python train.py --d_model=224 --d_mlp=896 --activation="tanh_gelu" --init_std_o=0.00331 --train_tokens=339600000
Each number is 128 + 24 x the weight over its row's rms, rounded and kept within 0 to 255. Layers, rows and columns count from 0. Numbers have three digits each. The size before them is the row's rms in percent of the matrix's.

# layer 7 MLP up, 896x224, rms 0.104, rows 879-895, columns 0-223
102:106158126122121151123125135128176152124097154136093130119106153123109147168115137139181076145130121125169116150130151117126183125105089120151107138154167099126102127150125105094131099155099110158160120132117159173138119162101140085177159152138121133110120126144102140143122132158092123086177103152110125147102162111146132148130158123118137172085116139132086138086134110147129110125144148122125106124109094093118161108151156128135119157140125200141099121147110115148143133104164130102117132100130106123186109143119094151135137145097134062095135084196148153126131146104137131117143106087137125093092127163109131114104111143100151118099144138082119117129110102161092125130110
096:111125107170093182150115115154148135125101161154118115165137119118117112127142172174144128133123149111120108149138156123139117143131122133112144141109092139138145145124127083096142156121123135101165120087122136101146134110129127129122122118165079105083161165084059124149130125119174083137176144128070107148139115128131095155112167126089161156113129163130111141133128144145150112112154152101119100142105163131114114119131149117130112092181118131104121152099164104105114108108140084144091123135149164147148147150085149145100125134119140106141129087124153133184158123130095092124164130126124116145115152113139079164153109118095109125092114100106191114122072152141143107103118
097:170165109120109180116141113076156137101094115125142147129157129187121151161136123112122137154157129109133095104119099166141135156089150148144166113134144116112153132165134112138119144073108116108169115116128144113076117124098103121125103094164126165102126149120121169136149104134133094109108154087142112147120135123167117154113141084067164116130117139139150128110134107133143116148135117082176184164096118147126129075121098120107114140108151139103131126140119131092123077116125139147152128138161110134141106134127116142138101129100116131127164147133157113094149159118148136138151121126159175115116119152064117101166114083089096134135095124125186160108150143132134133077128
077:135081105126130153151099129109151174175132105122147132103143114152156135118141100131134113088094166105168116136095138125128138135143147128130135173089137136094176182082142148162114148102107119111149178173186120142147124053150137107127154140126168123127088108146147087151120127074094148117110127148092151118099143145140142107102128152104134134155096074119138128137124134136112119125165132106089143126113100110153119099114146125103105132139146109120122139109113118122089126108108117139115180169115153121108088145123156136111170118156117082166148126111136117108173156080140115112095126110128152120115143175129120112155149093155128111114118184110114124123139101160139147110151
104:123142136140108090110107141143104105128137139150073109171154153116115100139093164125111111056133146159130162140145152128160176133150129116130116126102115180115106131164121115081158126135132107122106081129138158137154125162135069150135097157102149130136099168137126167109104113119102125139123174112120127134110101149130137137122127111134130121131106090144108115147103132118143109076158165113102114156158131117108129128134098164130144107112115136158107143083141144104096118137126116123129125140123140098144141138118106125079133185132157126109120094151151173107134163154217161140151174166135129124130146122124072147157109150117136120072124147113128064114119121162141137108133
095:115093144137109137134089154187150201142106149093109118098116114114153142070138138126123141119109105132089106114139159111167070157136113137113146114136137113107147107116121159108120134114119103112121130178124129120137114154151153149125102131134127149133128110122104136111148172143157149141135129126152166125166123155083101131145144124106198122166150146135137131140106138155109115114120088131132167115162117089142139097161091123162094095188112108133157098151138107081099098155115136086146121104163127116111167095094187135139147128149103126125120152102109096154110130095150105137155118087135102180132133157179128108101129147115114115129130145113120146114093135127146120177118
105:119124130149092125153095122113107110106133167149140105155118099129126149073149098141123197128117131134199125126176113104137137088142114122078126124136095110133146130140093117129139128109125114117126180151119103137161109128141165097124115108124141118104117101165139085130120146076127116129151133129127124156134142138137148128122109146126083096181161135141120118113129079117115127129123172152168131090126143124157145122135116172141164083090142184063090116128118097142123130124131130135142124145085130078173091124122146132144097103114102145142144144155157152122103138105102118129124131122088134109121117132120169148040141094152130169161113110086134141136107149140104122104115
100:129148148137128159137118099129139108093109154139145103102133120129106110113124140156182145137162148121138061110129152117133163114113116135133157127139171145112123104156143104100125149124145140160119094120102150136122087108131144156106144154142149083092172150112128099136134116155127138117129115090117103145119159133144163098160134122133167105180092080104141155148095113135115126120136161132108138142127119137122126078106121173102100110156078096104158143158091112105114165156122123124134131171135111096094097121159094138119144168100154155136128132151074163111136137159103120151187115150131123111169082138152131121101138105097143122120136146087113160157140172128150056165136
106:145138135112140137083126152104111134128178141102130146114066124143159106109127169106127124148147112131097163117156106155129072178134133152132136121124114130135117127115123119147110118107103085111193126133132116097116091087130086128150122103154147145112128139148105135137116081100107153157114137149138145080126095117158113167150091129118148112097137132158115124102108129132111105092139117142132110165098128124158106117128162114134130143117126113163138090175136132132131096145087113126167141127112105169164168081150141142124146141147100132134168118082087116147087131062153133119147124134159116118126170139177117153114100121081104091117125100165111175138158108189099117133133
097:117087124084109163113147155170141121171112113115087126082168128118126087162125126130117155169123106112099142145150125127123103122124165184140148121154150128141134146126106097137083142128112146089135138160098151135147136147128110124106068117159141135162128180124104127130114098115163092115161138086121114136126120138116126120153112093118121098111140155109137119088147111103150144129159131110135125160144091070143133149164132133130147101099154163150112119117121148150112152100085124119147126124136108103123141144104166120136129108123127175146131098056146178150143152115141129132095093131081150098103147108159124103148124096166136099128102118188087127123123121097114101163073
117:102122095150136112135117153113088104088081095127153106142116127094151138143141125119124102140104128148163094101137139106122143120120111135072129136141080111133133120099126159085155114135133136128133086107121124107151134141133139137148154148118135146162123141133123121148143164108139117160127113117141131067140122126127083143078102093089115128102160121206124106148150097125100104113148150099158153149140132114119167116103116150133115142122123169123125139159110106077180108124097136113153141169142124105148096133117130092139141137112192077103133166064118162123154180124148168143171156128179108108148150156138143133115117097129108114119098085118145125136145104074128107111130
113:134154126137138118172149150159107111155142145157118139143109148098146141112145114088103114157117133065093136110102137130159115129142142154125185109129133184167115113102067081122116132149086106107154091097084111116141113137127106151116165123107113160099130088105130121087122089162131137164092092141133106136124121134093115120147130085118104134108131131144176142129133121078124158129113109102126136144088129146150139155121115155134140142143133135169138150180122172153143142138131112148110168134163162109115157077085143147109173108158146138115121136151139120118147127115133106134128132096134144137126110163084156142167135156148120107160055118134132161109095090158102130100133
104:112138164144109064139142114151081099103093131136131136126130134129146170139144107188116130097151139155154130116078128100096153116177164128111126147174149124099160140133152153121128110079119136161110088130133148119145116159129125096114165183131125125136115144120124137129119134051148107125099072153134150136110175110086131134091153107135110095130107096205149111110141143171144153094130092108119123151108109131139126142102153154142118146123123154137163098095171160120137142113163169159110127117122114155145120112107132153142122100168136112152099124126097116100154190128101115140142176142111140113102133146128132117133128151135113150122137125086142112104106101130117123157144
098:131133128106141113113105149174163165125139123127101091139145119138133098142107099166102095135085155121087143128115138134119112094113126125081154148149111124130135154127116140137101152146132091081107130146086075150142166136144127125075118109127081127123107111121112098165100123138136129123142141118195126126100123166118127143130113139135181117168122152149157144088107163111134119116101161125103140112128121120112114133115071067097120064114154122127116110140113154137079114129137126116099146123102147161089117140169164151108154145123105118129121097147149160072117137117098092108156162148131148097109097140118135144128100159155091103137105130149154161143164135123122171179161
090:172161132144131130112122137110120123116115139104095126099136099130147118135135127137154091152117139158102094142116144152120102109120187182098147156136095089140119153108120107156119072100163114158092144145113098090127103171147124151164101127092126116180097125144118106131079117141129164097100139160096130142161173143120120144136132130109138152146118130168162117128119170103137113160155164147127105099095164132115184151106120104130100135147117118202182115130112104105138141136117115161088136117132148106141148143175132177133154104120179101142139122154119127126112123127126108161141130146167127140155117131125114162120131141143118136061118103107097121091173139114095122129120
110:162148144153096130101143128106152173170119162127152138152136121133133162154114152128153147145135157091124082162118138082104152134107154169146179095122158133090143140134168077122161123159154055157155116152106100136102103082131106162114138066151151159127111150153123083169136171145116112154131123188094132135124115167120081130127163123159134132123134141120108127168093109116136149127109122082123121133132111146122136186131141138147104135122119102139081139171137135146087132157164147135165122136106155141137121098150100124137159177120125135131137161165162109127143085157104114115129131129120103092131093163117119134112146115111120121138135135105137147121135107105143143109111
100:156108133132107157123127138085120143095113150115131096144163080178093122108124110084133105086146141103161099135154123111115159120162101119089105106110099125091111150098098104096161105138167119106145121152161100162100099142146134131119116142192131122168150139101148098098100126117123125128191126096129145127136158098111099109152154162151170126114106150150143141123130150154080140117110125133134091176101136089095110122106123122133145078104168116156163133134130114053111149118131131133136128162096099141131112154110167120095108108152132149143133136128131113092102144159118138138148100107091133156088127123137126095166122109155107173110143133120147124152163140108142163104129
# layer 7 MLP down (transposed), 896x224, rms 0.104, rows 879-895, columns 0-223
103:143105139137192105096146117121163149110152084111137136127154142158091143098105120162160134121154128135118115170112100095120147151152128152134108125109112117182124114122152133114156145084106138118127129119133124114113138104136122106176136122129147119145178124123159098113185125132120133169130112045141182126107098089172096140150106121146172123142115130119105124117140161126111096140098110082115119137095128108147128139126138145086095101129093108107081078076133146094143116145152079131172134154110167101121127106127154115169131123147171132130127141109115105123129143172124092157105143142123091183108128106150095146117124108160103168120124148095134139134126135145120097100129
099:121141114108142079143164118146094141151148093159153132099103101127137128166154115055082135104099085138143136120112110113144120100103156099145159149149124101101149171097102121135174125130120139129092138131127109136092174146157116109159108160105171141164102125125150152117118155142137169136065112115120129126112129122085146119095107110102145110101108141101138135091128096125141149140111094134088146130119091101168119158122073127137181147115125096116114108169121150146104115124130187145142173145140089108120099122119127139111169117148115136098136113116123129113130115070119120126101155139142125112129124088119154086097173158160147097095144162127113114153127123152138162125143
097:114076089147080076100128116167120114142133154141098133144128099165154107097123122135127101142158123128092075124072091129084093145105156113145109148098146118128144095102145110134085124137152159143150159116125128163180107179181146129163132138126162064125132147151147142151099135138152132135144158111087115135089140138144131126137160118131125106105123096101151127119101156099168161123107130117110152113173169135118133159107119155101160115108133148090143102129145094105118157108113133130103100140094126130110141162148145132112132135143129085146107127153125141121137112142141115160094097144098132131096139146161117124114126167141162123158124109148062079156118115091136131108099
085:132152136172112133118136098140152137093143117154115114113112154139151122131143109164133153127162095135099123081134083138115101143119144147105151106122094130158099133165117134067142150122132147118109126165133135117100093080126159097110153133167089118137176151160155101154109162122128134179143166122139137158146141092117137148175115159159125135128153122100169126112160143071114115124097124146144134090127143153112143123168146137122124133083105089128113127126147140128144113106153136118125178092097143125089138131132114159112135096110136089099172117160114117134105104135071124144148129132144123115129084092075118119159163073117145168136140136127176131118074157110131103164156
104:116135140120132156147160120083108100140134089140117113097078137115159172173133074140080167118161119088115069114126135143133097128154170142141116127146122098161098090141115173102112158161128180117181096126132104126100137105132142110122147150183126141110170143123134141102104150119140184121110148150139108118166134130117158149110110164121135110132149062120143118122124109118090159138142127137152095067134153117149123120108173103136086092122148146108158102119133105099157136149126106109139132114111183116096138116131134156163145140123116146126107097117133129109141127115108141126131098116160146159139120167143119140135147128161115158089120160127147119095184140103115129163139
095:150166117164194129136129148127111073104171119150135120137136116181114128165149124141126116151138111093172118145136139136100136145137133165159106149114119113135120131089131140103139075127130163171139140112146141144134126102123128160084136140140129127144152095141127149145103110129086136107112118136122122098104109089194110130105135118166121094066107141113104112123152115105139163123134140114169109169092147185171131132144118129100106168083143133114150148121134146148134126135119106137148151118085084143175129137125073137151097121124108141131103173127098147088136104110114132169120166118109151108097118119057160146109132137133147158128103135138119129142132197109140115119149
099:153113135138139115118118108094170119123129126157136113110113144137071125152091143102061058090119085117086132137105189151118105144105163099145103129132123130115102163114182151151095151183126114156145110100120150115112124166139105172150169156140165137143142158106124167086159092143125113135135129124123096113137116131073151113091120127150138136118139154108153154127131137152119094124176131121092138182120081088110152138105115120115118122187108133169113096146120158099099156136124165118135125110134094144118156142129150128143156120149135134157156101107116156114139115099174143129113115094134145141113132150122129109150130153110119097129139137125117109101122073126093152145126
097:089122145107170110119108120087191100155140139126107138144144138132161113140128106132128108153131046139108153124178136100153106152141133125151090103121119149138100133058101142120140110130094096097129108129129102107118155154123104112117118137140117158147094117106124156121146138123118100140108137185106122123113083164115121137161138120125075126113128142139077101142160170118109131130154086135101096126109118148125093104121133076159127122081127115145087120079167140117123095121147149140111165121153101134113141112105085111111129094118112118180118143144150104120112110126112133128052144123074160157105150120093124141167093121139114132149146136162134115094115114132101143136132
102:184127126128152099115091095112131148122100138144159108139126093139169110132178124157141089119148104151135124133090145074138144114136139163141118147118141132135130110125143120102135102118144121139127163148140114109155136089129094104120087128080119155205151085161101168116136126079143113089112085142151134104114142126126163123150173146112130097137140074142153094147132119143120132167114057087112132108117118116132147139077136112104116110118139135116117160121141144115130154181169139166134134116143124100149164134108129121164124121192112123142109143104124082157146128149143103143154113106146095111116124185120136156114084143157114171152097121113127124136129105090141109144137
108:128144125109134182119134153155086156129168124147126139110149121106120114125116150161136167106107095124125095121152173147142129155133174155164079146127144120126117174137150161128095163137124107152116152151142111140131123130090113113094149147168136133121171152138168136103141127151141134143140112087118093133147180115129133128204120096066152158107124153128119154154166147136127125126163112080141118169114140173131146117121115153168074137122174082144127115156079131173102151103107091129177123114177109120135131140096148155147149119133110126133141132141102120065140102135149118145129078131121111129162103136120110150169140112132146111119131123133119138123140089115120112103157
111:131124131125142141155109071107153127125089096117151084102186107135145151138175109135133138075068091107112142131143145121125154109102137079145146156088130127125137131157122147155170136103078098182109120122121129157113125101118105114164135117121133113139119102141108158126149099148131133057155128134111101074153105140096137155059136096103090136129159119154168099130110138138138140142152105146101086166102085124127146105077130133155132086086094171135102114104119150101148135118107146150131126117100142134122152147125155119140155135117095143124078157142140103128101139122143112083147123113147114137129173117137130123124088119146141131100156132117129095135112121130110132172142
108:137118122113139130159091091095172097067126150114156125126142140105118185139128102079159155114089120151128149146154166119118137141114094158084141163107100114123149150129115175117111097151117161112118099149167145124154096137134118138147117129154156125145138133106075149123133125127110113098152157125158094123117164146142136119141144141076111190155156126132149129103130132191114095142143126127142105161095100132123142144170127094129120126130134098109104149091122136127100118118101124135109079163122155092139117106138130146127117160109105128166152136125159197141133148061116149135112121088139169120141119120117123129104091083122108139139105139163127133169157159159098149164139
101:207131117146145158096142157148142156141128145120161144149123147130131131123150156109137148125155124101102111127156143143133120089138092151132096147074127138120154116123146095114167123122162111131172113092113139174110106097104118160112110104128151138155129154078130123150162105194129160167138185128121106111116081142129129155155102114177139144150091116113111133133149135090122103153132130143118163154149136161140177149099114122179133136109082131087128166136094123138135114103095091119144148105140156097111166120154153127163125150093111176131165171122148135135135095115150150116098119145103159148152128104138150120138156135147119104082119092166129100137144151125127144148156
110:132133100172073088137144147117141096156061137125113142121127108113133147070109111127129146165140120181122123128126138161129155148116124182148111122141126124106145108094134157136111082140122099128135162101178128117144130146152150211142139098093159131110135128084109114114130172143125107148152125162123126139092137122116131072125130106137134145115089151114131133113109144137119148099111124174140087153133168120103135133133127125156120176118105114120116134174134130146148125190136102137133109175104156128135090118130146109130114080102113137116158107114109129107113118144175124121114136082143140142151104114161142053136154070170122119107157094101151136137138132122094134132127
097:104130154122179093107110113097094172122163117141117100089145133088107117095131102141132173134133165133177110085174119152157135139153110148128138110158093103107143131107115147095178144125132132107149151091132088133137141109121110114118135114155097108096135152123111119137121142085152150192206116107119130153134139079149136099121164105149123159126153107126106090141120163099114092121158111155133155132147073150146144145125127145098132138118133118142102136128118136137086074070145118150127115123147116121135089159157147111119143118071138163126144076143118164159126145120119138106125161104120124089134139123141153136105134143117128124162134155112119141144087141159166095155141
100:113130116088135134117136102142112089122100130137099113135091122106170132135110138122112131119114082147157159104124137162146158112118114095156153122154117091166153127149103162145105154137123190104083136116078154156124119152125132093160134128121110105144135087134093148097104120119146102153108155089185118100160150100121132154108136108091144137121180088139165097098125164159134153142133124137158081129127130053121146114149107098140115113127132119131123101078094124074183140122142107096134141121145091170149153171112135137110156113083138114137098131061120148136140120108137122116144125122147126179105170126113137158119124136142114154152142149151137110120124129139108082128143
100:093135133120099129184139117095156123163096131121172117075126177157133059142204130136159154161135084169120093142166130109081125148126127128133163127124095111142142109128139117119139118117121116139162133133139169061137113142150109123125149128099148117082093136123128144107170106095125152149091134156132137119107106135146116097086128144108135125081155107134147150113098111110145124129109163144136159112093163131133120155119135119101103167159109072109119153130168135144110110130120108129113135126098142164105129120116083143154148146080125124142119146125180106164158154112127107149105097160158101090128132122130125167106107130119082121129114122152103110117126112076137147133127